python train.py --n_layer=13 --d_mlp=704 --positions="rope" --rope_fraction=0.5 --qk_norm=false --attn_scale=0.125 --parallel_block=false --init_std_qkv=0.0297 --init_std_o=0.00582 --optimizer="muon_variant" --lr=0.00914 --lr_mult_o=0.897 --grad_clip=2.0 --warmup_steps=200 --decay_shape="linear"
Each number is 128 + 32 x the weight over the matrix's rms, rounded and kept within 0 to 255. Layers, rows and columns count from 0. Numbers have three digits each.

# v: layer 2 attention value, 256x256, rms 0.0853, rows 215-255, columns 0-127
# o: layer 2 attention output (transposed), 256x256, rms 0.0677, rows 215-255, columns 0-127
# gate: layer 2 MLP gate, 704x256, rms 0.107, rows 0-7, columns 0-127
# up: layer 2 MLP up, 704x256, rms 0.108, rows 0-7, columns 0-127
# down: layer 2 MLP down (transposed), 704x256, rms 0.0593, rows 0-6, columns 0-127
v215:143081127122153149127137103115130166149153149121141135166200074154097073112150112139169135101114157135120115169119125171153129109181164158109112124162125146096147158124123117151164110133080155122096132144124187091092118163153097166174160185140140116104063129103131165121130087155141188169112152137125116126131114122151088100120102206090113126125127099119096150131130125153100108137115
o215:090133137125153143096172124185096097121100112078140094106098131129151116149122167130110136144084090115099107167185127098122112139122129129115125141093133161140083119096115173122147156076144192138122119095091105132160149095068077139144191125199150114157131132159113075093148148173145153135122171121097155106101079146136138091139113135170177177105123153129132166119122134157125127135118
v216:142181125094127138152150083190173098158124162107099125137143150173135158102126129150130089126090105144123156186110112109124144133132150159158117104141128124126118139167177120140124135130149154153143087125123130114112127107113095118151106129130126195113106119094101117102105144155158084092115102179125120170121089116097132164141138107117160101118141106131119143152129109173120132121104
o216:142126095092121139136081129085145140129114136086164087173135082123105131148120068143092168151135074143145157121159090123141133126109101139163138122145111123161097110100095163153126138141155155115144139152134123131102153160118120094150101146153094132104108095134128124076148142106142126093088123152112116140133134189127152120124138131115148141141159177075104111086159137123157135085120
v217:152114110075116050118111101133153155132116154124064094152107140134145111148115065114159114146136093109170127129147115153086145128105115075062102108108143114151155179138130173097148123124095128153105075092136116099133142081161126144114100107141163170165154134118123175170100142090123169176082096091126069168177129123142215114138132149104147091167110110091110127121107130205148073157094
o217:134139118140122125132140114160112154130158161102194059167143092116100092105184088154107113137117105133129152146155122137132146093128114135122156145119101123142112101176097116137106092084156094111137086172149147136120090091103158086129149158202128143123147157102150105142160175122160064127063125146106107087132118142084148090133134114184103131145172139126112171152120151141084063167108
v218:181142148150149116157135113189171177160107115124086103175078150109077160089126118154129117100157120131152097142096120100158170130126102040153148106078095105147142128180160153167131111132131147110163131080161089172156137096097141174125161132098161103120118144158124094146169125130103153100153110114091160140123131093159117116121129138116107111170139094155122150159189109160135140128157
o218:127141126215139170145118224152169115106105127127100190145113138154139105088122102112110106135136135125176124102127137156128162179106127178124116138115096133105140116121098110163097093122131183149117170136173159115131114198164089106171157128153127108118151142117150141081103176110120147089136103178170124109089104077126156129127129108131199115096145119132141120126111155130094151131109
v219:139166175060120122120154144078162147135131136110174108167109142130136168124149122135106097103129122099143100112154117082136119137127119090104108180146119065152129139125129153137157086076118159131176101125158152113074107080114162129115118108164120135118125165091107174134137147063101130136165158100179087075129143079087157119154109154119160129128136150118117093114149131112131106132153
o219:114080100166112173144141170138112129129108138096141134126161112132111179169094063075147129095156096126109121103112180139125153143160091123127138151112125118130103151127126099125145133111178141137141123102104150107129176137097130091099110112141143159101127138170126158095124096111142141129112087152111129132096131150131084104107090118197103083119100108115131067194148150165108102111134
v220:125175106157112130051151124168102112138097148156107168138106130131124091132119112115134071128106111109153106111159115101109106125122128119148078117162189075148110134165114167182073127122151121134109147150089156087177061137121107160039152146089105134128137108129136157126108153106150103135065149099154159101165149133125098133167114126163167104151114109161090153124091161172162105120130
o220:137092138112126157150111136184149102061163115163143077170101127141150159126112099113168113116176072136133143175085161179095064146097130156149182118135163151147063103129146113102142153184132131137173081115141152156089122114134117120125152152127126155170133164141119086111083212117155119124144085155095083100154115104119121139165123120085085148147199120159140120141115147072155098146133
v221:095169142124105108154100129131110180165143107138149084130105156152086105123129139168152147089178135094159126180113128148165152161158140150118100072166080132104109148173143153184083140139162101081142138128146135102129116131092137146116153101146111179086094132136143153083151133155174169109145136133107141113147080129126124137132086175116115141160125098093135089136187137140099119110120
o221:113117091183137099166128105163147124108109123098148074145130120131144151140159131087093102116118071126160165125162112130116065200119113091169113124112122075099124102135122128120112147116169142107146112138101161150132134150113087113176127130125144117141124176113119124155116063099107112180118121134136121099104091124154137096130081119158113165145113173147160081144081126163136196130100
v222:133158104107130144151167107125166159128101097146178116149142124077115074065099133147121122128121148113119200171100106110101139108075115155126134104113144109124131140113144108144111057111123190145125143112145123142107194136159139134129169078194151132133130156088130098146116111129092138132136122165136137183162149110115125067108133086130156118129097110102093122195159190122126112141130
o222:120131108111136136188104143120119127148090186083126149103151083125090174168098141121168155102161139107183138143135089115173112114099138114143190136115149125112135161174098137083148142111129116107142128143112135125124084123130079110095171138129162139137140078144095161099120138126146108157171187119118151086136135122090107146111140161152103097147072129131108115136170125104103201099120
v223:086124104115096154082117133178171124128072144110101146139160144076175136085170148117097125082062104094087130165139126103142112152144090127166151153133156151176117098147093134125158133103111098107089067130141136135092123112086119146149147097123118132141143139118132154090117094099130169074104133097178113124139159099107127164135192130153136061087125102100068098096118125105097123139142
o223:113121141095140100114135177155127152102138105144164106121176089144140119110151083126142114143138168141151162182113150158104139154110089103133216134149127109131171120128116120135155117142113173098110118090158124174112143142126093105119092110200155093172151110101085108148115198117093145115146120145170138153129134104109111094157106120120129132087167174132122165115105146149105154074131
v224:113130122137100132070146108157123161097152094111137155166139134151124105189119081152150161099150086139102121149138114125168156168088099132136141148164142122148093091095141119115143108169148165126190172119116137095139171152103124166125190111110123130218126098127179119142132111151116118124136091108186175176134134079173164133154106101127085186124067179125130126146099162105093176102137
o224:163098145136166126135107126132099123123107136118139125142195126119135151101177164117140128092141164105160126118163190166153135124169104159109119135111192146101131104088163154102137116051102128090115119085076140097090055069148096128146192097170208097143150143146140102095115095079108156128111120127101130154083119142126139125102124112165133113150112085130135133134102111138095146146105
v225:143165132170160136146164139138138111148117166077144140137134172132118124111138190129080105152119076122106137118131156137147129101136204130195133132135151140135131097109103102156116130121092113164138126095103096123153140087133104130106122108114100144096089151068160179099111166074200144166119163135154102090159093076131169114077145180131123148115129136149203117133108122134156124126072
o225:122146127062107134096134127152151155108148132162158091106121142125152158198092128136110132128170135110200146105121133124148145095112092143131114125178134097141129150192121129144175120145073109186101093135179163107147173087146150092081135121077090123117098142144143129179159134127142116109168066136031074137068095070159158118152113140140144083115144120106177109121134147120156100167174
v226:109158149126096069101138060147136184140195153124129139133134141125147116152166162132100111070123068157114143172118146145114072113137119066137140120150076106118136105107139112152143064108173107076075102116101182150082169126133153134140081181095071054141100123148150129106166101164106096148140138155101097106147159143180109123153118153086140124145177091132115195116125165150149152073043
o226:156096138153114104111108102147117169133098101143144178199083110093165147153096107142190109159130146157135109154121122076095097131084146121175143079143143133157100154145119133154160152137149161120156158077165101193164098102159071098147124195111121143139077141182109135175105140108170129157160136112088169138099147114123118190117133162083105184155115081117132065082164113081094096181158
v227:106124125099125130098129148123121177170147046107108141148130142105095149139118086194155136197050138115122077104178097120110186178165151141172091120128115129155084071111132132132078127104106135151213113151132188121185106105090178098104105136128182108125148139085153115187083130120132070116125076121129142142162143101101126127130069155157131169124097105111127109155207171124108132115154
o227:143163119091065173105130106124113139143082172142139128152142149120113149152153165135101140137148079119146103132108141142106163142160126148131072143138115114133157090148130133106123088133145112118125145146129130111113104137172133095148139123088125174107141136174122111114160132168154145104090100112119137196137164110094110160126135135131153124175144155094150106143119171162149132101101
v228:152133129110184133165115140103106120158171118114141121114170120102109114141153069066121105149128142117146158150110153154102174162077144081126107144144149210118159126095150146102106126102122129103100137143148103140126144145158141115160117132138178080155147164118129076130127142161145103178191145111112144067149051167099124133093091143096097185079105157130082117178153074143120092194108
o228:078158162077092163136152141128140115130121129051090150114124177132116082140164154094124145143158093153141097112147017096118143126183065167186123109182095136137148102145121154099146069127116102165093118135082139103168146127132173144094152131109139134118158111131138130124141116127149158163099153119130122135126166100131100078151147158181140145127135131098168136145161168076080139122129
v229:170099171078162186084156146129098124179112113125187122122131135140097082124093079081129092157094153121085119142120151152122108082137118132148178136155119141126172125107183163147114120209052128110127126137125132120149115137136152145147173098134149094128114158087203098154107139120116084150157116143112075127097127188181124106132165139195093098165101112150114101138099103131105136179082
o229:100154114055160130136101168130148120132083119131132107139136150183113116102134138162114160145083104124109150117115130100146098155115126144131171152116089132140189144170150135094136103101120154158122116107092120127163151105132169107055141080158123125092131088151097092143082072153123114101104154131154167132079109083108167147181121139131159095152092154107178202170140119139142158099092
v230:070165145063132137100142140126130162108121170104131128129088170160128132146148183108154154142107142137133165107149148099116101148133117116130125180146134081135114095169187143136049110091099170063132139104146113100117085080103151123087140193126130175107136118142138137079124133128137105146103124121127163096120134165123111095135137179140141174116115144109169148114210156152196086082151
o230:179095129180115136175125158129147125109119111114136050214127111166125189164133145092149146115141123133095081120116166111139130123126113101121038147132111147149084133125143121097153182135104132149122138116170089189137159162093104138141143146104081102132129117122112129116145175126174120168203090180149168110124114119094123214162137135155093138137146111149128114150121168157116149168132
v231:144141106072183080150098125086185129113148130158090112147083101137091115119164185140173144140109111154125136128116124130162114136134196118137124117147111154105075124126100123121125154118174126130152120156144157121133185131100142133115112100165151114196141149147091116161121116148063136113148150100092086091117136154113084088130119137100132092137150115124157169124121141095133111133121
o231:137161150123133201083143096127155095161181119109122142121120184099113107147073120114108115119111124159171101125151141160141133134109154157110024148107122121120098114120133089110122126117155171102112148123137126120127099093137125156135104134097128157115110130094119138125185151134120123151096096120126182145107135097150161078101142070128169087145109155155133119135102120123108127134114
v232:114110177085106123113120139107134124136088128178137135141151146107108084152120142142076066101181096086133179106135085120164114129162084133144090196151147077142128082122194120053075164098195155099119073055116095097132105113166151130152148129117126168096125115127122156143139149102124122109185106147161131162116164102165090150159177111093113140154093139127083059111112139130096127135151
o232:139141080118128110136157150097132139119182143155158172167103051189083094105133076099130157148118140134098144147133111128158142122125148080115199134111123170104157186179156122079114159132135118140131090127125100112135178096149101087126111136127123128108155073154166156125068134116155140117123159171126143147162125140127127194110175149196124118135165165123136136121152084124119173120109
v233:135115125123108143137143142079173089104155121123137116130068119085174142102146086117078122174126123180123138181092081089036113116108161117148156127102160138099148152111120096117169178158119156150131107122103140160153148091110113151101154106132109132159127084120117129135110125112110136105122127188161118152159091089118138181103094102166134133135126150113138125072100134116131180122176
o233:130147131132130089121086138189124169121119106175121120060139167118109109124152098109100115107126174118090155134075142126135149097114122110131174118127091114131080145189118109167111127146081146179093121149122090093117160153162150168075183115104133110124143092139133128104142182153100089074102194104156121146091101170119105109126154148100114184109082127155131185107172115087130099130143
v234:167093150144129159138174161160139096132067125124080149125095184127148091159111112089131142131107166156164157127109154130120134107098095124136148100123109102118148107121135132124124113122162062113146131121144164140146151147099137182122103142183143137095125083106179155153136154135114134076068120141174209107130081145142097173147167176121181131082156117108139131132086110141141123169108
o234:104130120148117053153125132159149139124078103108107093139138077128096091156079122172112126132114151075119114131142070157102112122121137156144155159139144147110123131110158135172098135192130118132134108135155114139128113121163166104085108150140101096129173168103129077135176155126122176089150152107141100182121153121145163178124107138127097132139152140117150107145132113095139150131117
v235:125170157144183107070160103185081124123117163177094095107103137120092058126158099111137126211125135182176170122117095121134106146113121163124134082130127116089140095113139140063115144111126064087171104154158122128123115166113122109152131111115106146097120161146164122101085151130140116126088128128071129110122101123169136093120154115157115134142097110095180129151136083151157149170122
o235:160106144112137133187132118154166085108115146119142115134170156157112078097069152134112121157125079129086153189139120161136087132122129148094037131150157136140127146125115101089134155198142129131118138139190165112129099175152123135109114154148113154103130104116178059171138080122061149149124126115111126139122094152170181153127098129127096052155120137114114157169134112147128140090105
v236:075143133148139158094133165125130105139080136161163117116129100101120159130094146088152113131107206160142068150147140106104138135113140155170132148065118085120105116136128110148161143090111107079144112061068115127131103079153110175126119126125115169116121143072121112115153145105150130149139175117094061059139107140111088113183159155163138133135178130127181097086143127102118130096171
o236:133142100191146120157094151099153139172179150121129138125132125114121178132088108060112150107089149123107117120083194099115129164121124116104134143120121087133120148157115081170116150171095165149077127135142120095095105150133130171098069135119110151091120134143093154137079133143141191132111160195135095144173146127086088147143158112079149155141126195120132094130159148146118118116082
v237:158115103093167134130106099121116166116186132062129138134136085127073128104149052134087092131101124098084132100115168129130062167142086161156165161103150141146138128110209092180130160097140162167073124095088140141143135124152117162130113182119128099100094126139170108136136117166106181119073149192130131089089148158175158131076060129128102102155129107153182137149097106065116097119129
o237:148125114094160135107150121112135122067098112092133131145124091134153123123169169096142121155158075104114076187204097083114135145107128143126167121129153139165124145082189158129121140166099123138194188130139106144160169149130181140134134086142148170132099138163129166120092140108109105055136073102114118121080100115125145191142099128167126195163090136094152129155108149174144107140117
v238:086171022146125151220126157108157123113082122128092111118127109112123113163090128174153116122119078154145068089118097102099101187182093131108123160156136156107140167149127114150064176115081153117104130125158053166110121151124123139128145126128146197105212145169117154096115100079119104165107143171067115153157148159130139108144108105192124110126175111103150130106131160079097114140160
o238:200144168138094170100129102143125131113125166166129140134110149091124174121195118097086137102130137143149095168149170125207154154144117099126143126163111121060104133161125139098180111179065127116113125093167170139117093117078088141111087098010142105121125155139114181137144100144123085081111080110160162109139123113125080111143084149097159111118098160180098142153106166154164105138113
v239:131138123141123121121094135176095120147150166094121113149126165111101133167200133145156139176142103124152158113169103054148151106152114131142110105154152161188080104124150118154119118188154158123160101141145135108088106111139107118126121119073154152138092137096128120121135120129105128136129106154108122132123127099166116110109114111148176115068140147150158054151153146150103085127120
o239:125131091102145149142110125111206123108177096160107077158140130168153139136178105093095149147180122155121166118149147105131186101101105147103106125104163117123158118095086178088105132155097102117134110152154150162056125116099133126119109138145117135087116084120117172124095194097144105163144076167103118150117153083071148130157102091116122113087156170112123075142110133125143155073125
v240:170083163132160089114157139113092162106106090093143174149121194098057160111193144158088164122092157134154153093169159081148177109129082097157129111075110168160164160161148171125204172178199115136164091154102155114147161152118146104096102127106156121104140149138113079145156106121100150102126068120169126108127132120145159131150124181115099144135162122120088133153163113093146088136156
o240:095120102118124131182124157109116126100145115106116049146115091102104080128125162154143135173181136058123086125143086104071202100116143119143139121139110102120152125092137122161092106100090058131091179157107139111131149121180120111120067108156126129108176149122133126124088174131181150117101123176113122133112141104179125159109115121184173131151090089095136086160117198151094172117152
v241:092136096101099093152088112172161094131157096063123091139091132110151175154101114100133142139077129187134076120109138131085141154108138142193131110146128155093156179129142149137145185106150165103175142113136143100138130122084113188114153120080154104138128121086070095160111195108092118142100118150130138122158112104163099149089079093122163095074152129134135137106143142126096173146130
o241:123195143190209183101112152151189167138105153148117120111133189152120079100194058083110167088119150100154149078097164146093146137147132139149135140177116146153119153149092161194092092134087139190132120122134128134082127177109105171110152106134129128126134167102138111093119191162093117109141107101137161155109102151123134081177135143089148148112148207109136147080079123114119092138086
v242:124162158123142122088167097162144157100145111105113100120080117120076134187158142186154130131105152128137168128131125054147142102151112106133124132124115112136143108100099152117122133113110152101096155101131142124119135138132149126173135147162145112113117157126113173143123114117123119134144122119103148082145098161171079079161144155101147114181113121129145109107151171163147118195156
o242:132141141176133167149121128092100081168159120141125107141138116146133092106133126124128083147101101133122130116136125141108124132100174123122080094104148165107093086152090053113100144164137159127092107122163075125188133140146099120142100127185177117159163142105142109128150158112178138155107159170134170166121095080127143204131145107167123079155126103143124097159157115147123189112108
v243:127133156109118081076130127130158179122125070133126128132103112134085154128133155098189162173129112135114131059147149100156118094127135092132076141165121101115138126127170113126125116114164098121114174133062103209096112128137103121136112160102167111148136130172133150094126152133119111132163077108142109147148151097148131094145093115188141157171087080097139115112146173122134103090081
o243:164056145179121168133162138080163123155145094153151132178107133118157146138144129147132140107128085116151102146099174115121118137143133134115139140113092169083150135147135106111153082139177110100116119098155107137167105058140159157144186152105160133156154160155107113186129119174146179141062113143121168122130148144138137144114138151110122103135102142106136122138146147108156133118095
v244:126135144145145133097131158096130138106101128163156147148147145100122134151187168139126129144111165100127162119135108136113114121085187139139100144074116127106133120107102174179123130140122156102170081140137171139098125146160133119156137104135119119185135152131124105125131112121171176096117115133145119100104074134121178116104132117111091112104139144163102151116126136128090167102059
o244:130084092127103124153133144132110109099128154105162139121114158116118127119114176173144131145159084105107113111104134129123116078107119121119104126116167121086188102144168108119111130145136122101106115183116147159150187141139109173158153144153105113110118086125128100117107168112147171135129136089106108153121143130148112104114124146108124116141080136127166169124145140073107134087115
v245:089169118099082150103165155158130143162105092114179114076116116139085119107166134096145118152101154107099164116110111079111089138112111123176117133149158142115144194163110146114073154122128139083120114187143175147145113163133163151114136101155166155130106100166139145153097152161142117180127094128156094128169116100128123123108118136060136075092117139145152143157112136076135120119129
o245:143128147132141106216135103133117138095084122102111081137121108167111113155167139144095154130156129143136140141052104171107120185132137153175155123141102091121128121110141099126099109135129146104132124122123178118119130125099110119129118130113132157118087179088114159144135100143129103121098109110098128090156143152110128169169114165135121110109100151127150090134159128074147109167100
v246:106111081073108120176129141080136102116138131170128121109083111086125132101110178121143131136126096141094148156118130134165138117171105126129114137145158121144134118082104144132178103148155085164156109165163134147091150102117120155113153140145094110089161114104178111157137141141089147180119187117088096112182092127123070106162143055183101153194120065146115089082153137103102111106138
o246:139125123143067164120101135179153182138143143144114165046143167140153178121089115103175111131127207142115143134130154152139135160140114123126132132127084170127125129145086129124140141080145140082104177133169138171130146122143138132092201108114124141147122154121144161124101207118107114092131113149139198140160101132135154130139204121125153120133088136148116171124142121144141139124155
v247:156157130116149141100103110153095084148109126107132130098143108140133120140146108181122143126102098162101128099110137103143099187159114176118123126125109123089122083148161097124161132129114103114164182135104062118124125159108114140093174162107107158108123160153154115162132105168127102161129127174125170150159182131125119128165109107139115110124134160150138153102160101076117139114083
o247:114185185088161101076129140128109091124097156142117104158104171128181127121129137094132155147129138111102075131140154137162115142160099135119052109146151142128098153104130151146117130129114168132133154117175124128112139165134114119151132123083155141129092117135170107126102114145097152155148115140123112117130113170132117144114116161133133120153110079157120099134098096143159094117107
v248:151142170148171187165183092112130069134219157151119137149090067100130124176200096134156093130100101096144096101121107124102140097081144134119149166079163186126143162137113124103118194101115130107101141109105107135131162134151121138136120108108133113102142129179131181130114134138122148156135099140117145126131114125116117058131131109153129147114134150168108178150107101106145145150156
o248:116134121107109131090162134156079074078144074090087143106111127102093094105158152146148119161126134126076065159144105125143151102159141144096081115160141122112120129172138112081078132147101146172110105164142113128133133122074138137106105124112150094158132111087133118098154116152110125141087107095162095122126143169135122116151127117133153167125110076159120164176139131112127059132147
v249:123141126081132086135075162095109116169142112155055133152137132134143148132184128093120120163147070085144111173090190137100134137131158154122163146099141190209149189092067099093115130128096137108087161137152143119100079111164106126112101177144112108089125125096079147119131139088106131157131158079124074153139116127089169169092108136076182136084155144158121126100126098084116127154141
o249:110161126117129093110173077169165116100153136096123183112088161166135136131167098144101112123099079153106129133117099143147163156145142141133106144119104112080107105145108101136119050131168085133127112167140154102133136130118171147093127120111078185093115147122098133096164155172096117107118083105099115124118148136123101069088107094094111108097174141120163090131097130139135115104106
v250:129201114107122088105144198184088123139146178128103161136135131078129111121136114106126177191135112176208170080159118136174141178154156155153103091089103135178112120132111141123073143137127100126117107107134115191123154148103128084155062129153190111069121130140133129133086073103164118126166117099111178093114136071147143101158140208084155200055094083065129129172154153065157109112116
o250:112156178127100095085137111146101119112157185116113043196131134109131108150130184135116175155212094142113061159091106123154164122152110126167075176162117101145087139119136118082127118188078059130097152101114133094106067105199151115078062111081139151124165120123175132157180153130078202193140107110083108171144189111140107169100113138148102080093180174142137093194160174147101149108133
v251:072063143106118106155111077112114135081174117099141133143136112143146129162090120077144118085098053068188160061114121163081148151096139130093116112124119148142125132080088138170116105163151146156125124133099162141143092148149134099087091129101174080112210144158126119086111122124067133150096111125186188123173162145144102122194093099125130155152172100117142165106112142119138127123174
o251:126165127089097121080168081120091163146139112145107077142129167085085142113135128120169136096161178139101098132078168110099102148149161096116162146117161113081145162191133115108149095045147094130075102083118050124128092108123115135134121123121155162104170117116153138098115103096142143098081117119135153129129143104146136106091125095129117097116137149155098131087118145169048103143083
v252:157061164112148106199133158150117133084119104092160152085134080102080128093185142130047061149182089153125158169105122098138123107124103156081114077139097146146126119129140137139166129137105133170172131093113178112102093141132187118150130137114136090143122156101109129175106151090088093137090118121121125173087182151147159122116121125127144107136095135118130116164095110154131188126163
o252:107067097096087157135114112107117078117153161194114132080137173137131138094098147159145128165169169152147128098143071124130126065106103121142167112127178189133161119147118130172098126144127108134146163150123125136193183127149091114108138118133130146116120105160135095113160199100114104127108138128129133105104122115134135085090153121170147102110091120090078158141144091134103146125148
v253:169140169139164113152150187172177116113164096118177127117149096085097101138164119069144102139209160139175133152097160132107195132134172161132161086128133112162159155154104168107143114128131119133183125119096138109153152098147096124159078131143158148159089113078081130143121113126132104119125142092142113153090097098105169141111093114114175129147122161096138129180114111127148113133120
o253:068134100134176103131125114124135124124150167134108095121114142126071102138098156099104155092119111137133133132111065162102141084125131140102099163097148076155134150164144144137089095125145085143134133126127129078159139115134183146144143100172139095112148127084130093148180073121124161139111154133108115114157095154122150108136138150155129067152131149156129174130159129116105137118107
v254:057117085122103117122160131125101137152149118113106111129095138124189099149082089084112130133110126131140129147112140138121106105147105171135108168154103098135142171114139117101104116122079146106117143157158079137168064108163118119141139153078155096087106100145129104110141113108097145087097106146156160125166121142127075144131168077166124112122123137072161132092079144112151129115126
o254:114121194167120144129160116131109180134083128138136143112145108148150130133107161123152147104099161100128149137118122100105109155131150121168167124152117145102118178132125118098169158116125119075138152053110132128177149139119130123128165123092125122162170171107144124129114168105142120099089103113151168105099148093111145086151152153087112124142127119165103136092124148157132122152112
v255:089161133152108128120138126119134124119173140141141123140100131104131107133151153130122093111160129121162172129134119161128117126114097129104105135124123121073203143162122125115130126144159102134089169144154119120129124109148161152121120122149109117124120167132130184114089105097108131095086154094147048116127117156150140155169046143131066150186192136120182114155112142100093107110128
o255:157119117149178049154130099176099112103144098114158080174125124105112149125108125112155171121168092184083138188127131084093075137113138119117104090109149100122104136123176120119165108137100131141124116136121138128130109131105120127132137098168128121163123166119097139171085121088142088109142155106113139099146128111106160116110098137100100123153099146165087138161138152104126140112116
gate0:160146151136090127163147210115112173161105172148127142188074125159130118161171073122157114130148086100114144142143096088133129107099167108126146139143104138156069216106145119039127125123133078078086121146124059170147106095097128126111154093158111234109120107122125145089073130128179156123136145161145101203166150064139105135185182194119129082122101137147124153142082093193136112058121
up0:137142075148037088141119161060110123213089078154114166142050151184119144083108105123134166134159105118048119147130111118104138135149101095109135133109136116144097160147141166119168135097137093139130149139104100174117094179081133093192175132088143155055124130157135167103169123138133157137143125218188099180191131133129130164129148193160093107155109125136124178104103102175158118229107
down0:164076127126138132122139125135058144112100167156115073087171087146153179119170054154114167146061112139106125143096112107112101183106120121185067121061094131111112143103068138139130156158135145086154089139153119084135090137067120129063118149202133134103140096134136129134073103136096141127172190124142183130111083144101082173160105088143138147133068129079139083203066114119157176135125
gate1:144084120092094146072149180089149091160094128161176116186133112122110107122118085158165085135168098122180098102145159105145117105130085151137191121139048125104162118092100106158186116090137107123149153120143114162132142077088108114149124124151161101122095134173122156167097105111164125180091086055190105132079119162075082130120163140159087142154101147135149169134128098107144157148142
up1:141125125117084163088111123138122147152149122183185112105135103100135112138075074191122091143164138117156047126096200131175120128179119145177167089166140147104158172109119145095188080080141102096169157097134082125133102112083082123136127142121108139149078170138190150099141166114140119142134102083116085150117137164107096092150137151110101131165125103145129145132143110131172092064143
down1:069099117114144125114109151140137115068109154138157135141147159060168143103137086147139122137137121147133095146168075111127169129163104213152124134140120160076105131121189151118155074124186140117149119073127117150091152110139137141127117159136080115136129084150098162119135127119136158118105085222101073114140108066125123173095128124103124122139087167161126133200079037126115120092110
gate2:121110180164148109061140076152141115114095125094131114120065164123134099108101170134076152166113136120105116155140165151132154122117113142128089101142145167115153122129164161113191156122132086128099149127128151103130041127149126078091137127172127118164159084117092123166143114114149077139069144128164085063126096117103123187159079164108141114111131105149085143173148164151128086113126
up2:148151143137171153143168135091096110135142100149149174115146143151151147153115116135136101052139102095138149099095134084050117153159166167081103188174123113111090136110095143087099204111139106100146125117136141101162130122126139167127121143119089129162102137084186097152178128158119153114149106117126182147100142159140133080116131139068071172075102168127118138096154141088102115135119
down2:173139191195124174160122108117107147108139126148121118169160094060145115130153081138103137090167143087200127191138115151130143169150092191052158132155096142101121146082099126157115127128108146144088174130154145175162091132090173155104138188021165119132117146137090158074088132117096115149154159116109122168097187145174108049161179093076109111136112112151130159140137138124096146157150
gate3:126130123157131079154161107146088127115088107086182079206120078136137095097150156099133131141082113141113097174132150186111098105047151095158099125139144136106096155072133073107117151124154100127137150093079193104132113089122103054095151085109127120129152060114058129101109142184098164104108144074196132170151131173162161148144144131190143116141096100162162132144133136110086125149106
up3:107107090115124097141126106090166119112178123122127038141136134121108153119075124136092138162096110089127091102144116132141153160127147156069111111093145125154173144173125105131121144161164151165099137128193089149112128145068171178119098110117168074133082147103226099158159137115139167182186109176132115052111114166112082067081160149136140047159076091157081073184153123142185131161125
down3:163131114148158130115171135164124140134173094137150214140116157168152171106155101096142098097151128131145123152039195137102109133122126068182127157112093167085118113063106165102143148090131159115133117144093148075128151067137054106164186136099113133087113092112048129077108000146159139120159255080127125163160085134189161193110065105133139159136149129094166120128078160109102115141174
gate4:161090096118206174188198164116119113116065102129186118140135149157137114119148120078135088116200124140107092123079165204158080118151114100102066182115112109124165119164130080121136074103096151147124142085131144157153139151109105131128101124175179147177111118181140144108101154125140136130172110186167107058177078115124152158176154103094172180139085127105122178123142137132131156161160
up4:106128126085092085086104099164153183196157196132096119092106080107090112105112132161123114141069103137135200115188164085135119145135126106162167059127159143118097122098087145166154176112147119132125125140100094078061073110150124095152175136111136097089154165116122082121164119137130131101060107098093185187119121136123081081086128188168087100105149123140132102128085110092148121091094
down4:158080099106126109040069082091180122156096115110151105154113132152132123151040169094135144172079118135118157116135153127123136094180162127113136088132136139134145105082119100080133144082147123122142133155121132127105144151109130140052196130122152097116144130198143125102171093174099132154142157123104123136079074133114107163118162132176118072101119157159131106113117128145101119088127
gate5:092117146100124124100126127133145182057170132102145134131151130077119125144124111161099137090128179185184099154159144136125126128121155139156156127064104163125134162120131137084155120120116098158119158151115155151075098083128120119148149077112168072124183108114108124151137160154161148125168158111144117135117142159116175204159089192106122154100143127189144122104120107128149088105155
up5:137113121185168139183117099131143185105157087127156098093118112092164107140182153108184111146142074147188145148103104109163128117121117118109147150091120168149106175084193151119161184106107164116097122156127172134163143058150098164109118142147107084165120136165113141113147085156168132069153152148148137138145084121170107133179121148127173110122142165160087135147141151113140114158131
down5:144133098118159159111121078120116132117138130144120137136143107074172136099159129126134080118181097121182095121086134106140110153090101118100140133089212117156167124153103092102108095110077115148087127143106120098120086151102142155124077149095146161151088114155118089203139113109143146131186115120169129192160081105119162135146147123095122167150131115134117097084112133120205074191148
gate6:167114138149113094084141170185146132172108049114129090149195140155095119100115146150105151097149168097131132160112126170141125146140138142099155138109117089170141136121072087100146094142110180101116115124140115090162103111102151121183179080151185107094079101175167109084138148160142103071125089087119111168063141075117103106204138112141151144099196101182113119143118103129159154165178
up6:064135091097155134105137188150173107138089130127135112090179129144154119114128142168143210121117134144141137168145109154127124164110144131136091121123089093197122088176109053138074126073087129088113092180188094106160085161157143089123150077162152169136117099109189060140159134177134124172133159059088104152155121133137133081106129105133135116068129136194098169128119127164118091162175
down6:110135083079183181116081082123154152187115186126111138116126212089175097093147085068169152122171140144122151157105124092184197139097144109083116112155145146070129079114129096149094158138149139149101110143164085069145109131110091143121177062108140108089104078134099116157147098093154149132137140106103137117127134122148119123113147142174162151108089150175145105129118058161142137158121
gate7:056170146147115147128137117122126066127120161165116141083172180158128186152101152142061138146131149082164146084158139144155103098081133144099132140147179144168116127077136083157159095081078132114144118099130154138139126139139126195192203057153144092155103114128037100048117058122125162116123088179159124096133101076146173150185120154147117139131119139143086115117132101170156113123142
up7:070166082152082118109148122092102181091123128188182142062184126172191127106172118110056197144155161122136131095131104124123102125109112167163113170151125174136166063088104125188194076092148146181130167120121164210148161127168158099152203129118158128027095127125089134131094077141141093091144093131145121130138051087092120101158144101171154113098102142158155141099131122153153100141125